Weights of a small transformer language model.
Size: width 384, MLP 1024 SwiGLU.
Training: a variant of SOAP for these matrices, 543M tokens, 4139 steps.
Each number is 200 + 30 x the weight over its row's rms, rounded and kept within 0 to 999. Layers, rows and columns count from 0. The size before them is the row's rms in percent of the matrix's.

# layer 2 attention value, 384x384, rms 0.0825, rows 342-383, columns 128-255
084,182,189,159,215,176,164,248,234,135,205,177,264,183,236,203,164,165,206,205,214,138,228,223,202,196,234,211,213,185,195,238,178,213,212,164,174,212,193,228,160,229,212,123,189,267,265,227,222,194,155,176,200,223,192,173,203,183,217,257,203,227,202,176,222,202,191,217,224,179,205,247,160,186,210,153,189,120,172,201,173,211,180,185,222,233,224,135,200,157,182,224,219,134,215,170,184,191,197,175,201,217,176,165,204,145,238,173,135,134,208,223,291,198,240,230,280,204,211,207,154,272,172,184,217,189,205,202,165
097,203,140,241,183,216,202,223,235,203,193,214,237,246,224,202,171,142,214,177,229,203,181,199,197,138,174,224,194,217,218,271,195,178,172,156,186,157,217,161,211,145,255,171,187,168,266,247,173,202,188,168,215,179,157,230,207,234,205,194,217,210,212,226,234,198,206,261,160,223,201,192,194,206,200,196,233,159,217,212,209,195,204,190,240,187,296,191,169,167,167,232,248,159,215,209,174,211,167,245,181,206,205,155,194,151,187,216,224,205,181,226,208,200,196,191,216,242,252,221,217,205,209,243,208,231,188,171,219
088,279,234,190,147,200,216,194,226,253,215,214,166,161,192,238,214,198,158,172,231,215,172,199,215,235,202,167,167,169,197,218,255,198,301,173,184,211,260,198,205,203,187,258,178,186,197,207,212,170,236,162,222,202,239,219,205,192,184,172,158,221,230,178,220,190,218,234,231,169,209,175,195,278,209,194,204,189,207,242,220,199,176,169,227,238,159,234,168,254,201,195,184,183,206,192,208,217,153,198,253,156,210,185,160,243,197,213,205,286,192,165,205,178,192,217,210,150,175,144,247,175,239,256,246,230,233,215,178
083,257,158,220,189,214,229,131,202,163,197,214,239,161,174,190,238,269,187,167,182,194,178,225,243,182,173,230,161,162,201,222,236,186,180,134,185,226,229,212,240,199,206,275,173,149,235,228,203,221,183,170,185,204,215,225,217,199,162,201,195,201,209,251,169,186,209,208,220,253,252,225,259,229,169,209,222,211,235,275,195,184,203,219,191,177,208,184,181,184,247,151,215,271,185,213,151,238,174,214,206,256,174,233,173,198,150,155,235,220,212,131,230,174,186,180,179,249,246,187,245,171,205,121,195,227,183,163,256
096,226,230,218,199,209,222,169,200,247,246,181,152,197,227,207,211,207,176,175,254,181,203,240,169,169,216,213,257,158,193,194,217,215,211,225,201,200,219,177,238,246,216,235,158,234,199,202,246,179,207,212,237,188,203,193,236,200,276,199,172,233,231,202,231,207,223,194,203,188,186,217,182,218,200,186,183,201,222,277,200,223,179,213,228,160,168,212,258,197,252,245,170,183,208,255,198,220,200,179,121,199,259,228,210,226,211,187,203,181,138,177,191,203,202,242,175,216,228,214,222,239,201,157,173,178,207,164,185
092,217,194,189,201,160,215,228,207,223,221,173,170,207,201,153,190,203,210,225,198,165,193,202,241,208,209,182,223,176,182,204,236,231,222,201,224,180,203,206,187,253,195,177,224,208,202,159,216,201,169,163,212,192,202,223,178,202,211,231,236,193,190,188,215,269,144,243,250,230,229,260,226,205,208,217,190,187,222,201,198,197,145,153,197,227,196,190,209,170,195,242,191,175,233,238,199,171,225,253,212,191,145,200,224,142,193,211,198,147,196,166,225,196,173,243,214,191,234,241,174,241,184,213,204,222,221,183,184
088,185,238,198,208,201,195,184,207,246,192,204,196,180,246,245,267,249,187,197,242,198,234,185,162,153,172,227,241,186,254,175,169,251,244,219,190,195,193,180,179,217,235,250,205,190,187,160,194,201,216,194,194,166,192,200,131,191,230,189,180,181,159,194,121,268,186,204,193,227,176,259,146,202,164,203,239,236,191,176,248,198,213,189,192,195,178,189,174,249,240,185,188,185,210,201,260,268,166,202,162,127,192,224,173,185,213,210,221,180,186,183,205,210,189,245,152,193,169,203,191,190,196,223,195,191,190,169,261
087,186,157,228,182,211,293,183,175,200,228,202,168,214,242,198,161,229,176,196,211,255,234,200,199,188,213,187,225,221,217,217,150,233,137,204,187,181,201,205,203,209,208,219,223,212,165,167,223,270,212,189,244,259,150,209,210,164,234,190,205,177,199,149,237,155,189,192,253,169,202,197,215,244,200,189,182,159,227,123,212,176,218,204,178,257,160,143,191,199,212,163,199,163,194,163,222,195,270,220,134,209,190,210,212,182,193,205,183,199,249,178,209,168,183,172,214,182,166,213,193,184,196,216,209,238,192,179,187
080,207,197,208,194,216,190,238,210,210,185,209,177,259,188,228,216,204,202,132,214,172,221,218,202,191,152,206,230,210,230,191,220,178,212,202,165,180,242,144,164,187,216,186,187,207,163,145,212,207,256,189,217,198,238,234,197,207,151,123,214,166,179,231,204,242,161,209,253,202,178,240,202,209,168,221,170,156,180,262,258,182,198,98,210,183,221,186,234,204,231,133,194,237,192,195,207,244,188,228,196,212,212,231,238,131,226,220,194,234,231,209,206,154,217,211,211,160,222,234,204,236,133,176,194,212,159,224,208
079,173,227,202,213,217,147,192,210,168,269,179,172,167,228,205,213,212,182,216,201,165,203,163,220,214,185,205,185,212,197,192,250,230,198,199,179,152,236,211,206,203,135,197,232,137,222,118,208,205,178,174,202,175,160,149,213,198,174,246,235,192,235,195,193,168,194,194,201,230,242,269,187,202,222,242,166,231,187,154,139,213,210,172,191,217,218,160,243,193,155,237,219,142,168,301,156,157,157,210,177,259,217,247,200,211,228,172,174,231,175,227,243,183,130,155,193,186,211,210,180,214,246,225,213,199,217,191,205
094,191,227,190,202,203,233,168,139,230,172,188,219,199,165,173,204,223,288,196,182,230,162,169,235,211,197,148,219,227,224,257,205,228,167,198,173,210,230,268,178,200,188,193,207,218,245,190,174,224,219,228,181,175,177,224,212,148,231,212,203,169,182,186,143,216,237,263,186,145,173,182,193,210,196,221,154,185,204,187,215,273,208,214,191,214,162,190,178,208,181,207,190,198,181,156,201,175,162,233,193,244,165,211,159,192,192,211,129,169,190,193,197,132,217,253,169,252,197,212,194,207,241,218,226,154,189,213,173
085,165,192,153,193,214,259,185,193,190,216,160,236,234,174,230,214,187,216,193,226,173,167,137,199,229,203,194,199,218,203,184,145,201,168,242,201,194,136,181,161,229,145,166,218,184,198,168,203,209,216,209,193,230,237,214,198,207,178,229,198,196,237,197,153,225,184,198,201,202,234,277,187,205,171,221,159,234,218,148,199,230,202,170,200,232,206,224,202,202,201,177,148,234,196,178,277,247,178,195,210,251,244,215,230,164,189,222,224,166,203,178,212,212,189,179,154,202,207,211,115,201,194,239,231,231,197,238,215
090,212,194,167,225,225,167,184,206,203,219,203,225,183,174,190,215,199,191,215,220,193,212,211,205,166,211,201,200,207,181,210,230,166,199,191,190,171,183,198,173,192,172,201,179,230,238,200,219,162,203,189,211,238,233,186,219,253,189,187,239,184,166,215,208,157,269,216,138,188,150,164,213,192,179,247,223,234,207,239,174,236,183,210,213,165,292,157,193,164,193,199,209,207,193,199,189,171,201,180,188,196,160,173,229,192,219,185,198,151,273,237,150,205,234,185,206,211,188,216,193,226,230,135,224,171,244,160,228
091,223,200,257,207,214,173,194,230,207,234,192,202,161,186,165,181,187,217,196,203,230,190,208,195,215,205,222,230,208,204,207,206,278,211,193,202,223,182,242,236,150,165,214,202,163,208,237,171,232,205,210,230,129,211,206,192,186,253,206,185,264,228,201,228,157,201,187,241,272,190,172,233,148,184,148,214,193,209,280,183,175,150,241,214,282,236,166,170,212,219,207,204,192,217,188,227,216,218,181,223,198,199,186,233,188,169,191,182,258,204,204,174,200,194,138,214,148,173,175,243,187,173,167,197,198,202,261,142
101,194,206,156,203,154,209,188,192,132,169,188,221,233,162,246,180,185,208,198,189,214,253,213,190,181,134,176,220,265,177,219,188,200,233,200,185,214,220,144,210,180,245,213,216,212,184,202,179,223,172,201,194,190,201,203,215,232,192,189,137,201,225,176,155,199,173,190,169,191,195,192,162,206,241,211,233,196,233,152,198,237,246,148,242,262,218,217,208,210,175,212,235,160,175,217,172,241,179,175,226,217,260,176,212,176,229,179,215,159,177,196,241,190,231,210,156,271,198,214,219,201,210,214,227,226,109,223,238
090,187,242,168,172,189,222,188,176,243,187,232,209,241,155,197,176,225,243,192,187,211,168,132,216,202,205,180,238,195,206,172,222,185,152,202,184,201,205,219,246,154,225,188,197,209,180,216,260,215,182,238,154,183,239,176,246,195,238,211,165,235,198,183,232,110,237,188,242,191,212,200,252,197,193,227,195,178,206,230,220,161,215,155,196,239,223,196,216,141,151,198,237,184,220,172,154,168,227,170,207,169,210,169,224,202,175,191,196,189,143,193,220,192,200,255,211,216,220,204,194,256,211,167,172,231,214,229,147
086,219,207,193,182,214,199,235,270,211,142,210,174,205,205,173,215,167,212,224,158,213,226,228,196,174,154,239,241,168,197,169,189,159,269,146,143,198,229,167,193,202,186,246,226,213,169,209,239,231,194,155,193,153,217,206,221,190,165,216,164,218,223,189,230,235,202,189,211,197,192,207,230,187,141,220,191,160,224,190,249,199,212,245,217,129,261,170,212,194,220,167,235,225,176,208,150,165,195,198,219,204,209,208,218,207,167,253,201,215,234,231,205,228,151,185,224,170,218,199,145,153,156,168,217,207,169,151,203
088,216,161,214,182,183,182,175,210,167,164,201,213,213,296,196,144,209,207,214,231,184,153,163,238,153,225,193,215,201,242,158,201,199,189,182,229,181,192,237,170,177,199,178,232,210,219,224,174,239,179,222,178,205,226,176,301,212,220,191,204,190,195,193,215,179,183,178,180,232,227,238,276,202,172,209,181,198,202,228,238,233,189,171,190,163,198,212,219,193,253,176,202,186,211,205,219,247,190,174,141,256,214,209,168,200,183,224,199,217,217,272,175,213,148,179,184,202,229,233,180,171,234,199,165,166,195,204,193
096,216,212,191,188,186,212,241,188,196,168,193,244,142,185,214,211,191,222,171,229,233,185,171,197,204,197,196,249,196,271,191,211,151,148,201,202,176,197,197,221,150,217,231,188,177,237,189,114,129,171,144,195,203,230,262,237,137,220,164,208,207,223,193,213,200,167,229,190,228,144,135,188,217,207,193,231,177,208,239,143,199,197,191,195,193,251,227,166,136,209,194,227,192,161,212,189,225,209,255,169,269,193,222,143,180,196,215,193,181,195,163,199,186,257,215,203,202,230,170,194,179,203,231,235,220,167,202,195
090,202,147,216,255,237,162,223,193,171,190,204,212,181,196,246,125,167,179,173,198,164,244,200,167,166,198,186,199,211,162,181,187,196,198,200,198,140,213,216,197,217,181,185,205,164,220,183,241,219,214,224,162,197,196,166,235,215,216,181,246,191,187,175,214,185,218,205,211,177,240,163,179,194,202,231,152,220,152,212,176,205,255,218,233,180,203,176,218,142,202,179,187,177,200,172,178,194,197,165,206,238,234,220,180,193,215,206,239,206,157,225,168,162,227,203,174,207,238,187,136,197,219,180,165,173,176,192,155
088,164,193,200,235,203,207,193,163,214,184,228,256,174,217,213,132,209,180,201,202,223,197,167,208,137,231,209,165,157,222,202,158,118,191,204,179,224,193,176,200,146,183,172,191,242,222,188,242,179,161,144,156,221,204,122,240,208,226,227,219,181,192,225,239,183,175,172,176,180,216,205,234,200,209,183,134,195,169,221,192,225,253,167,207,193,254,225,184,188,197,225,221,178,173,218,156,211,207,206,149,211,216,181,247,198,180,201,229,225,180,175,197,238,184,183,244,213,204,139,205,263,168,196,219,199,226,123,202
082,199,220,202,177,236,232,201,244,239,156,232,193,192,230,150,221,207,218,234,175,187,208,132,179,152,206,214,267,250,203,197,271,213,227,216,214,153,202,208,199,175,190,207,237,216,225,187,234,214,200,178,213,226,229,204,210,205,197,121,220,231,179,218,209,205,206,173,232,231,240,221,217,220,258,178,187,199,207,199,223,199,194,176,155,237,264,197,198,172,175,188,228,196,250,188,151,258,174,195,216,182,195,197,205,205,164,216,165,193,251,224,176,209,225,170,200,154,215,162,245,130,181,214,194,207,204,183,229
085,241,186,176,186,130,216,193,186,211,204,176,219,193,217,209,215,177,167,229,209,199,235,211,204,175,194,166,162,173,209,200,254,225,218,229,264,135,161,204,198,215,183,206,199,214,206,152,228,224,172,174,185,218,175,233,186,192,222,138,239,197,138,228,206,204,213,225,238,244,199,232,203,210,186,227,216,230,215,203,216,198,206,212,210,136,242,263,194,165,198,209,193,179,216,223,175,174,214,243,210,209,206,171,127,167,152,176,166,243,183,239,219,189,254,263,259,175,151,200,175,171,160,192,238,222,214,174,150
097,193,174,231,205,171,245,184,225,160,213,206,187,197,269,225,260,222,206,210,169,154,221,195,202,195,211,211,232,187,210,171,236,173,215,196,204,169,213,216,221,216,279,192,226,188,208,229,210,212,210,252,186,193,164,216,213,236,225,257,166,195,189,208,219,260,190,225,206,284,181,165,240,201,243,212,209,202,171,199,164,178,114,236,232,176,137,190,180,131,214,191,213,221,151,258,205,249,194,251,193,145,199,213,179,139,171,199,159,173,241,218,228,233,211,219,166,199,189,202,160,187,133,186,254,187,204,154,214
086,203,180,176,165,254,228,155,143,229,155,205,211,228,167,184,262,231,221,219,225,253,204,186,200,170,191,236,228,196,181,207,164,230,168,206,137,216,165,248,210,217,225,226,156,221,166,230,160,215,225,153,170,210,248,228,188,198,252,224,190,205,196,201,162,226,290,184,197,206,201,229,136,211,173,171,187,188,252,243,212,200,206,180,169,170,242,230,194,256,148,218,231,199,212,239,177,204,261,208,212,233,171,191,243,233,188,266,257,252,210,180,170,164,215,151,191,252,203,200,216,198,198,182,185,166,185,187,185
084,183,163,213,169,123,160,151,202,196,283,202,181,187,252,224,176,207,204,193,211,207,209,151,226,207,136,167,197,197,219,189,235,179,181,214,220,176,207,247,221,225,165,141,234,187,228,225,203,205,218,193,235,195,178,237,184,203,187,151,190,218,201,217,257,218,180,219,170,237,202,238,177,186,221,145,202,186,205,182,189,252,169,202,205,198,250,192,220,189,160,226,226,225,159,210,203,181,220,162,206,190,177,232,206,226,162,136,191,225,171,228,213,211,200,203,187,222,228,200,297,206,204,215,204,212,203,183,200
089,128,261,141,213,221,146,207,264,216,207,187,184,187,231,196,222,172,204,195,212,255,242,193,191,210,216,180,256,194,201,220,233,214,186,213,195,185,241,217,221,191,144,259,196,222,164,220,178,114,185,188,223,199,242,223,216,200,214,192,123,240,226,218,166,168,177,232,174,160,175,190,200,142,186,221,252,230,163,209,190,147,187,232,203,161,189,230,155,206,181,196,196,203,187,189,205,179,225,137,228,155,200,271,191,210,215,156,182,246,153,184,190,210,252,218,176,145,125,165,238,229,190,166,200,177,225,253,164
089,202,176,206,192,224,229,232,171,124,209,214,213,181,186,173,189,182,208,186,224,194,154,200,199,199,181,165,200,217,174,178,248,183,167,181,209,220,163,214,175,207,225,200,174,243,234,205,192,198,132,192,180,125,170,236,167,225,160,216,230,232,240,199,198,149,247,198,224,204,223,222,239,194,194,192,247,239,207,166,254,262,131,211,174,256,175,117,178,256,228,241,147,146,239,206,232,178,241,217,188,170,214,147,172,177,190,191,206,195,204,198,218,145,189,188,210,220,193,217,209,260,154,231,183,202,160,133,202
085,197,207,191,192,244,238,185,201,183,208,198,191,173,182,189,178,230,205,207,256,219,195,187,192,159,211,220,216,183,196,200,189,147,162,196,163,129,145,191,230,218,201,196,196,269,218,207,187,160,244,140,248,194,230,202,150,198,200,220,200,194,166,223,211,199,211,187,210,179,181,277,215,171,170,185,173,182,165,245,233,221,226,182,160,216,209,179,220,231,247,245,162,164,212,219,204,190,152,241,233,231,162,227,204,254,173,215,239,145,189,153,223,199,177,155,194,221,190,225,154,208,182,127,190,200,219,201,204
085,200,205,196,187,190,231,216,238,205,213,197,225,225,231,167,149,173,199,149,254,208,196,208,195,171,205,159,200,211,230,256,190,206,168,154,192,225,149,195,221,127,168,165,168,203,224,207,243,191,185,223,181,205,210,205,179,180,220,171,203,195,209,230,214,149,204,180,150,208,276,224,249,235,147,197,169,219,200,229,163,191,171,202,193,224,229,203,157,210,174,196,189,213,169,216,155,241,200,188,215,159,202,226,170,254,197,181,130,215,238,201,212,213,217,151,194,194,200,212,173,224,189,217,216,147,192,214,194
097,199,136,203,222,179,191,195,189,197,201,177,199,153,233,186,186,181,260,228,178,162,222,231,152,198,210,155,184,147,157,233,218,230,175,250,172,203,211,181,194,270,161,173,232,212,158,169,258,213,204,194,205,274,200,196,173,164,228,193,224,227,145,197,196,160,223,269,187,156,207,260,201,185,191,189,178,190,194,216,249,221,187,203,157,207,187,169,165,235,192,243,193,214,221,190,186,214,168,201,131,221,184,177,225,199,146,193,154,188,220,218,151,183,207,250,221,234,186,234,193,215,200,191,241,214,223,180,208
084,220,197,158,177,217,165,247,188,197,162,232,221,196,186,251,154,205,178,159,275,175,141,198,202,209,190,232,197,233,192,185,204,188,210,178,164,238,208,182,191,195,219,206,174,167,168,155,197,188,204,179,174,187,195,188,227,160,145,273,218,197,182,227,164,165,220,223,216,143,256,170,165,232,199,173,172,192,223,228,162,208,269,241,233,195,204,181,174,264,177,214,211,210,164,195,186,217,208,158,196,218,238,254,210,193,224,201,183,186,180,177,223,214,173,199,204,226,154,266,215,166,217,177,211,174,173,237,183
085,251,193,177,220,229,251,168,196,253,190,185,188,171,190,189,223,213,206,216,229,197,188,191,192,223,188,196,211,195,192,274,210,221,221,220,237,165,205,192,203,218,129,151,237,192,198,195,220,268,186,160,239,176,195,202,191,246,194,224,222,176,246,231,178,257,181,221,265,136,246,188,176,206,157,268,136,199,205,245,204,168,199,205,228,209,187,180,186,228,193,227,215,232,241,223,186,202,181,234,175,218,238,206,223,186,130,210,185,255,235,226,111,194,217,233,224,223,213,195,201,258,191,209,176,252,239,194,208
090,231,198,166,226,190,229,196,215,135,177,183,229,246,229,181,238,188,166,178,202,203,170,205,177,225,206,185,192,179,211,205,162,193,210,206,186,154,208,158,181,216,251,190,135,185,204,182,189,203,190,148,169,179,211,207,240,208,211,206,218,148,242,202,204,170,239,190,212,215,164,207,172,229,183,190,218,271,172,221,177,200,209,182,170,178,158,205,164,236,174,198,223,199,218,200,196,156,200,239,166,230,198,218,123,180,207,152,185,193,245,166,185,173,208,190,236,182,234,242,181,245,240,225,291,156,202,241,205
090,204,191,214,225,185,154,182,207,161,209,201,183,202,234,156,211,206,120,181,149,221,182,179,194,181,205,141,201,182,183,199,275,220,165,221,224,233,228,192,198,190,200,251,240,230,222,213,192,194,243,153,187,206,260,177,151,195,174,213,186,227,171,194,201,208,206,203,177,211,222,192,145,198,201,215,232,192,198,130,144,155,195,169,209,219,181,171,229,201,179,179,235,217,183,199,180,267,185,188,211,246,189,175,189,178,229,203,206,202,179,227,219,235,229,220,163,199,174,181,253,198,259,223,147,211,219,155,239
100,175,226,208,185,174,175,195,193,221,182,206,221,141,149,175,197,201,268,174,198,224,201,185,141,180,219,212,180,217,202,227,229,276,165,246,212,256,188,210,220,152,169,250,133,210,201,193,167,173,186,188,218,257,199,176,147,180,145,194,164,194,174,230,188,251,203,212,163,172,222,163,201,218,206,201,241,138,254,289,212,160,270,217,197,228,225,207,192,195,154,171,182,238,170,159,220,254,215,218,194,183,212,220,212,249,196,240,152,182,165,188,155,224,193,232,222,236,116,210,220,219,224,205,209,219,218,194,149
084,161,227,235,211,201,204,204,199,216,165,197,140,212,133,226,197,211,142,216,228,208,191,167,193,174,198,187,206,193,209,209,157,122,258,255,211,237,231,175,165,203,226,153,190,225,222,199,211,129,180,197,222,256,214,239,115,250,264,165,206,222,240,156,201,225,202,232,235,178,176,199,182,162,262,196,219,211,189,182,218,187,229,208,210,213,173,158,234,196,188,174,208,182,187,190,173,205,192,200,206,189,206,194,188,206,175,218,204,184,205,185,164,206,212,169,179,157,252,223,174,167,184,245,221,253,180,193,243
084,132,195,165,198,167,182,203,193,134,188,223,181,170,182,197,194,208,162,186,149,206,174,219,158,167,209,249,254,185,223,231,264,157,182,183,196,200,239,165,249,211,172,210,164,201,170,183,217,170,171,158,213,219,176,216,165,177,222,138,260,225,197,161,205,158,186,191,171,227,235,187,244,220,207,226,240,180,264,216,137,175,225,169,197,215,200,235,257,209,174,171,250,241,229,204,207,195,218,172,230,156,220,205,224,150,231,218,205,219,182,202,255,230,178,161,258,212,216,199,179,198,168,193,204,232,157,195,204
087,221,197,191,215,221,244,267,225,149,193,142,205,228,195,239,159,203,183,124,201,210,184,218,197,160,216,211,281,228,194,200,190,218,199,183,140,226,150,196,161,248,166,200,192,200,184,181,179,193,161,177,173,259,227,216,127,185,196,109,208,202,168,171,136,212,162,158,250,199,237,187,239,278,189,188,162,183,259,182,207,200,251,232,189,212,183,186,201,203,232,199,208,222,205,221,240,248,197,204,191,239,183,221,251,183,189,195,188,206,182,198,239,192,235,152,167,187,187,203,232,217,159,184,146,226,153,208,228
084,221,135,244,157,153,209,195,220,188,199,201,188,226,150,207,185,191,241,113,221,208,227,176,166,185,207,172,197,198,145,240,206,215,220,164,263,151,222,155,231,192,178,180,145,211,216,229,214,210,237,216,218,219,208,192,199,203,183,200,172,173,194,221,199,219,249,158,191,197,225,150,196,231,242,169,186,165,228,198,261,160,224,203,239,199,202,157,193,234,185,225,180,229,192,189,199,179,163,227,221,195,217,235,282,192,177,174,202,211,224,190,205,186,186,208,228,223,193,165,163,227,238,138,157,227,255,221,165
096,197,224,232,154,244,163,178,252,216,173,204,215,192,185,222,237,207,225,184,241,215,228,200,174,239,200,210,186,233,190,201,246,137,202,175,200,168,151,177,217,185,239,133,176,191,163,202,201,216,203,176,154,256,191,148,221,227,233,190,246,193,188,181,134,201,191,247,155,207,189,158,186,203,227,242,236,208,209,217,224,224,193,192,194,198,225,206,223,245,175,231,217,206,218,201,164,171,227,243,206,217,212,191,174,255,188,175,220,143,236,223,191,180,149,174,195,181,156,195,237,217,230,181,198,186,208,245,232
092,157,234,151,186,192,275,168,202,221,124,189,163,183,223,177,217,224,272,212,197,180,248,174,201,207,247,201,160,229,205,196,213,244,216,261,174,248,159,188,253,195,207,203,222,190,169,223,231,244,214,227,133,290,214,191,158,159,175,255,217,214,190,243,196,256,190,146,188,174,198,219,193,207,198,225,193,214,210,183,265,237,185,201,185,206,179,167,168,234,208,265,243,191,251,207,197,179,236,198,205,236,213,221,172,201,223,162,187,164,219,241,219,176,167,228,203,194,183,202,247,233,185,202,206,161,214,208,209